From a checkpoint of a small transformer trained on Wikipedia: rotary positions.
Each number is 128 + 32 x the weight over its row's rms, rounded and kept within 0 to 255. Layers, rows and columns count from 0. Numbers have three digits each. The size before them is the row's rms in percent of the matrix's.

# layer 5 MLP up, 768x192, rms 0.308, rows 569-664, columns 96-127
101:160125104119122163123121165127111104130096099119136088119106140161170137153143130178120127107171
095:138183139165116062171126121148152139111094144090135168114098143140088115095097145172110162104113
111:146074101124145178116113129153081189115078119097188147192088142115163157175079086073146129147118
099:163110101124124113125152127121108152060080079159149148067101205115042161177166154164145140115151
104:108134189109140105145118116157146084124089122181139124165092169077154106161111108111120158108137
101:124118145130170132139096154172143128117113162165113107187122125135134143142112136108098147104172
102:105102103135131087141112154179166101149116169085171108125182102103068143175148122216141149098149
096:117081111147060148100137161135147132098090151138109141145061145161171100158126123129143134112152
106:185138106142115122108101141084159124114089199129096159215101127110165177081118050123150182095131
110:146130114134120131079104136087092134077056131157167067131032105132081158146153106104101107204094
111:053148107117148149124066160133198134152138180125157084173176107135097121175173124131153147093078
105:118109150121116129113102143176114208132163127102181079205123106121127101155096131193101070135139
104:208178140202106111114107092114128072127111136159095120117101073157110116145124064104155150098153
099:105078141137142070145107135201124078083063209099128073134114109094136107115112138158141152157118
096:131174055080128139123125111078148101121140205146073130111113117106107166101102127164168162158117
104:108160102160083165062131150063149078154132155107102132097112172141136109136108187101141130149172
112:088072127106119138112104128145152117117168135149154143101165166118083118122128126164205131170133
093:183125142151132131122083133133141148142164095132152075159116156135136139093132089152124143125126
110:142127119130124095163184108077121098134088129100103180124150091130149118109162047110095116152122
106:097141102134085083150191137098123149151148093142142090073057167117138122108103161093127081122083
105:074132103083137112092163158156115129123122099136133122168118033076172106067180131105140090113043
079:071117126153130155121194156141117154087098139145154118088132184074084158137126126104145100115115
098:168184104141181122138164094129130144157087136169070098113153121165071104128160129171157156161126
097:160120087142126117113088130082154077139141170153137190077106088132180133162177153112130127175087
099:192089102123127126122069127111180103135128126169153136060120123152145124113116114067084097128152
102:044083156131114095188134098126172107032131195088135123133120100168175191099126186157142097108115
096:141150098190133161137127138098133137119084097103157156173110167105132119129126107117120128091113
092:132169114107142160165125118183148126151097119190086074131161153110170194155160121083177157098133
097:143115085085138106108108142128151146169072139141082064112145125130116178149141151157115159128161
096:142078137123079183164162171154136037146103135151053140104108090167145137175176116119125097135119
098:177145147104127113097077112137098136114084058126090136099089179136152140101192110151092154095141
112:170124085099082125165168127188153098133197131144148127131160164103085065096117117124111154131133
103:133117109147154056190204111158133147126113123070178146179098140177075201150140085122181075123102
097:152149069159108183144182119146105138146158114133117169121108123096140158084166102133128129170159
109:092143162140083144100067107165180151113112134191111154172135122122103088120134209127126106136071
093:112113160124128063120113059162201143146131153175100123116107068102169147160112113133101172131125
087:099067126150118162153159118153150098136144122155149126124120109077086107183143176143095099103139
099:067139103096095136110100151091104153132162128123119150156141087086148091109145142179139132104122
100:133083065107165176123148134099098130131136178177119097140152107147155165117140151111105163184123
107:109100149132154160109094094139123086116140127142169132116150109112105091062126145160154125144163
100:178127135156130180147100147128109120103113127162065126180096089154154139086160135116168117122143
110:146138086133103118114172151110160181148097159135115176217085167109141183154110178121183124102138
111:104079066160135147138130116075124138132129119168109096081144143120132179109146125063189114050123
092:084129105176082164157057155120142102039154127097134131163150156123098130104198138072127094122119
093:111094111063110104088130112167106105086108131087083096155114109148118148157136138227170132115100
097:098114093151095135136105154124117052076114099112089104127159151133124162171126139137198138121129
110:084083087071096153068101157138167165166177133175197100053117111120147152155102091117187186109073
101:132129148187077149176146154107137147118090072048109085159138055123165133128160129192107137150053
105:079100152088190167164094148141100106108112107041220088193178165102136149077194062123177148127110
099:074147154070079122114085155121136037105179084129208110147172165128142212162124106190143163130122
099:188109065175131097170133120132147164125148141160082092098108137112181074102155116137147188097132
084:134105104150186107183129077124178101104136108100167099154164119170152059096209153126103116020153
104:060094094164137078092096156137142154102115092105147094195129093078138129156124134144173113123165
102:096142129141105160167144145147145144054110112099128139125107195090086125144139106107169158101162
102:142145084161097105077140088130218127095113128184179118126120128115108118153150140137131146065076
093:144103145082150122141087148156102131162141146098176084083145139174140185160102152106194137073136
100:110128144120105135110101116098074172090198120134167075130111149167159142093176125159108121116131
106:130136126140153122123114118123102134154154113113104108106148162166150095107122107105134106117150
093:147103157199087167152110109093136152177123142145112094107137108104120131069100145110149116129127
097:142115104119154151181134105161116138166105118149180143080061202106124136177105158137153128135100
101:121148129124154113107128098119062136094126111096093070119133158111133148105166100148105126147154
105:101088098147117174180131116121106118107149142144134096129097105197215113099164157100142147156149
106:087118122106121063143167140153106162080101100157158102124175095159091132129117062115118151127151
104:074146128123117095142107100174158151120118170149128126109117189134121110104124095133148135153125
100:140084142086113145152105119183084124153113146164102091096156048149112068171141099156120184120098
112:080189122117157152170086137136163165165139140189119182174182138176151196111073147088132117105130
087:151133085112137066109076191121137120140138110108104089077077144136126117182068173153189152146098
096:172175101058083172088124096142096174125115079131128111107062055142143161162175091144135114109120
101:145121159112146129140106071077121111144133128185128119115112178081108108090161132083126084124137
098:160109111200128112115187176106135131083143154139113186111088150138131126149126147168176136122143
102:135088148074094153076184166142168161167103140097136157122125091123113103155132123117141183136160
109:076128085127132072114095137148136095170077103091092147167095132114109111166098069219136109172162
100:129094082115099148149109177110163159122140195170181127167167145145089086128097121177126117087091
088:154124094074121097165154185162186138143100076090137174151118100150030155110103099105099137076076
106:065148077181073112102095134144150114124169167164143121061093119142085200124180103165105159171083
098:091079137148123175144133145142104187074095070164073116199144097133136091087110140116211093070132
105:163115116095114176170178136141152091139158142105130163162111141105091132187166134172134138088080
095:132155103090132084171108197072084234111146138131116119121147108217117134053144144122111143105129
093:116188103185121214125160134115137149159163135143154136108175145105098092162151129144191152149150
104:092168133090152107113110151101107099104081189131091180109092126172083166149132125152162182130177
102:085105116151039137076171196190087107149151170093079165107095077097109083121106122162163144164136
098:163126126154130158141084179122155189126134125113105118117152159163106136177089105163150096097151
104:111108143094122123146099115153146119116130143124064173157123109067138058068169097153113107138090
105:110118124159117160156103120192116079103076210157168104204082182142106122108114099165108103058141
097:101056102158132160090134143183111149190142093052154167127137154120125123092095106159170166158137
095:134155128128122120171127148063073150155115127125145050094077153108131120218136141125182133111114
099:101086195146164130130143108113152103103081101138133112104110149146120114212116135162162120194126
098:148077129113136167148140134128161086138118158143078137068186152111139151092121045156137180105156
095:157119135070088115123115134102119138133108105129128150110129144129090141134136088133102178066225
110:128136155157172141188164114177113109097161117106114131081146138134104164056173101136157138120183
107:183163127154159125120124120060120098130166160127156110100135135136110152152109065124135125120094
111:126158105117077151051114111123177159104067144167152086091167144146118133149138116092132188098124
101:083126132116141122145159089092167169135110105108133088084079163134146112165167092158215124149090
096:159049126123161127074159153113164160108175152152097139130098151153172195134115103093198160145145
088:137138116158134149144131174130134158160106099183088082053158105170148155171091144111144168148092
104:145102108135120109128160142150116140142152128121151172113087125194129157047204119164085140152093
# layer 5 MLP down (transposed), 768x192, rms 0.297, rows 569-664, columns 96-127
094:140128157164146135130097126108133149100160100129081176159117118152136087156173164136165102108119
101:077125096139124133136130173095130135086157098146161063139131098095167117107135197127104089066102
104:134129108144128190144083166139114082133129131136233137070155072120151092120143106138145152140153
098:129123187163110084123142139066105120142238117103104153129136112153131132133105109073135156134161
112:145139118060096117175097098124128145171115137154102151128096109135125101124100120132149054130194
107:100160140103107120123085148133144234105147063153111087153092120128101094130082176107129150062140
110:136104183175162171141139131102191153194173120129107143102112127115076182123100116098157116143128
098:135128162101123110141129150149122138128110110128140076121088124168097174111140117104113147156065
101:111128110180122147075095190085127134131142198068112116156189130077148113141153084110096133120122
102:123182156127128170161170092092124193142108082086071144148116147109131187102122169125100114133048
108:111127151114135047167097125135155155119166144139154094124134115139128119129182098144156170109162
102:134092124159042132154111151084172132086075079121108157101146176175142067092153114113145174110136
096:094171072101083169069119131120134181151120134129138101133157150112136128126147137193102169114153
099:200080119162145108168043162120141105160101116151090164127121144040119134160188166129123125125139
096:076197117129151135088155086115157129122099145108116108139120116160130129111119190154123153157118
096:116155162122096140084151104138147167075163132084070135184101104090175129083131232122158111128111
112:161133112130090183102108059061104129131159104174169106148075103059127100151149106097132077096135
099:086143130082115119061161072096154163158150160087169103149097130119120093142113170111165112145115
098:173123162098122019149146107130121123113219129114094150150128120136156182143111115109084128156170
100:197107113098098121143111141155170166124124117084087131162154172116161147083089107112097097123035
100:116143083107115155166093135122098154121074135124173136121172162106112114120161101149104140151054
090:092178138117133103161091115074147115146156136133120102114116146156152136093126178064139131113175
099:157146149154133091117125150107058156117168154204150149107164089087115162057082157079134099141094
099:105111146255157098156126176144129160150105114083145134175111109089105075131154161107130179158055
099:106170170174138084124106164185082165095092110165095114183097094069099126137087149174140115106069
105:146099191120096170114149176171146149142191171173085123100124144159116213152111147105182176161149
090:169052136143158132200084097149104138100189091174105122155163143170145115109134124154093155129144
095:164126124165158120191072120128127133109102128178126112092139124139072160143132152179173136155045
091:174115097158172204116191099122092107123113109111100126112114116072172114093090109207130058081070
099:051172111138130174087118137157125072219079150143107138132155148144094127173138122130149146101235
099:079165103161129210092150179104128133126060156102160098087109128190147093150145100165151133160086
106:147156127055116100099087120102119113165171088091167140173160122085150149143120149134111116111158
096:148082173114160176123097106048166127155150093101103143100150142131106090131103169062087118187060
100:194153147126135124183078113168081148095127081079130127110068110162095123165115127079169139135157
111:106092114131151123177189135130117147130108130092142074125168165176122150076129056141171086152090
100:119120135161165169116154093153118120130110122042117070154159117137110144117189148104135139160066
091:106122070111170122142181107134124099167162143123120153141123125122133114168135163102138145072118
102:112084139180145148137120089108125153136170148133164131197148163148139120076120106079072105165137
105:187203143104120133089124118185096148150060137159131129109172128178162136103099127113177110113158
108:157131133141113097143135154159116169127162116099163107115049092038102116145200196085116076129067
095:099143120146093150118106101123186095149133143140157154127151128133188147196105071108094166064122
108:083148112104205117160175119179165097068179132116086121132083119144128107137173115156192115099129
105:210106185108153096123124154142109159152154158186100142097175126172122139100160116169129130156161
100:142127136098123141147097131156142188115133161100141069179084184138087122127114080089109148138159
096:103072146127086092091117128140132088132100185159160128124154130156159102190082104078096136154094
100:153145205149091109097123139092119187158136120128138138182109127123116134130091124152136119105157
104:123152137148183139196173167152141103073074054126156148112142101105100145095155183082135139120057
100:118147180125109111181149118142168104146124076067119084088193099130119142133155139140142090105070
099:141094149059153187148129147098148167138112141116117105112132148110124121066137047177152100104055
103:165093113093111150132131165120162122121105090102172159141108110164169131114153087201128085082109
101:127117120124156087133171160187143159123148079084179104115163075171101176130077138161121090157120
088:119154106136189180144155072195135148135107129145138052150134138165160067089104148124098142067130
108:087100161107101108146097151109113135138115134109110156186194139149144157121197109173099073099080
106:151154117123133143109116174138143090153130176116097121147111119129160080169141097166108206091146
109:108123141131093132096140142099107076127182136153189139191157137163108163083111135128114173085079
098:122110165171061120150128150125084137150088104071149071137126147179133134136200192127125084103182
103:219156191130071090186127151171079127122212177075122123137146145099201116156098154168200090149140
103:115066160154153111083138140131141089115109057108071114160132142160127101133156155121123147105142
094:157131147145109106109107147118103092183103127161092110153144162043080081093140109149154136142054
093:127101122128061148137107087101121107144107171156106159095095144147151142135124147124122118115208
108:137144173187123153122169148143091164149105123171154139101111185052158139099124098148113107155154
105:178177082082081116130149170178129094083052063056129134079058147146148119114136144086079144102130
108:106125127179158111153144082163062148113111128127147122124187130188092156141117114115131137127201
106:125140125086122168211103127146127117116210151139135134145117069109097127120106192112107122151159
105:138078119110178076120078121101130170082137102092122166186120158210167133096154113099147134124089
113:164176116121104125088173116133140111083122153166171092107207105127088102107075105113129108163228
092:064108176110106206154104139135080116098126121132060097108099174117058107116101139080174100157090
092:178145168101139098100178115152124119153129118157099171072095183090206086140082156135148131154148
097:086133053177113181160182106129111123168101177126125096109168162090130094141092162164157141079100
101:103123197128132103110146114098131091114195160121161092140150120165117118119086147179113138105075
106:099114117116157110090214118099134054158140143108132149120167111051104131101104172136100132060111
107:141124150181175106144081140129121096150074193144119093092160098122088101125097096123194139085093
104:126141081079182110132160133150107164129101130186124101180073109154115080117122149174147107091028
089:095126149166110086102148116076122097131143151090136130115125099087161108108123107144151084184132
100:186103124125106117131099142133071086151115083064103114135140127157101118118173177166078083105130
103:128085100141159116150106073160103088056153109140174136138142194123175083150091121160088121180101
103:127110164126166199099126170180103147134074155054161087135179154102114138115141142122146060101137
094:121079195153122148109120106160113086096099199161130128139144138144061135143108087087136100100131
095:142156080156098112149179135099115126165041108149065136104106106124137144173162148120147150171066
099:120100079199067086158109148055120068104042172105115144105127147071156111122130145153145168179198
111:085146161115141124127130103127149142156131166122069155170134145151094151123119133135106134118196
093:058170140095188131149169111116114154083132137129097089103134112123087094131124107132171146170106
103:176091107121133154156116128122150151120089156131149149123122081145102164150164083132144095149137
105:146162131114170074136139159105148105139070180168126157095149149147186099174141126118166141116191
097:059093108160126163138146107123088079148114105107147092090104107144135180091194171125130092151054
096:140101120108138111116069143084164140173124116163150110151141102109148104130116107127221099128152
103:127137136185196134176114147159136133133133128132070222115164123144140106148095153091092101072190
099:098120154171167168167108083102149143150184099144117153138191157150059159154074156206120197149060
092:121175177152110130117090053139146176154126151121138111124084079140127173081118053125108099145112
109:113099154088136121075111142107110065134179076117131082118125153115166124083060147164153110121152
096:140189118125158103113123154120116160130155110141126145098128158113146120142134138108122136121023
113:081106117109086154160117111074153126123169104152156142118115151198183162169106112128095123141116
106:110140149099107097158107130110196074151129139135151187120183120191182137125143158133133135088210
097:105105191121075149131087096104121075151146096160130196101154140111110086168119140114106163113130
089:178092144123087107136112153131153187099104111065154183089143135137121140167151080156107100148093
105:145106118168119108141117158166064111152141135118099113135152109089090151127130149133114130118100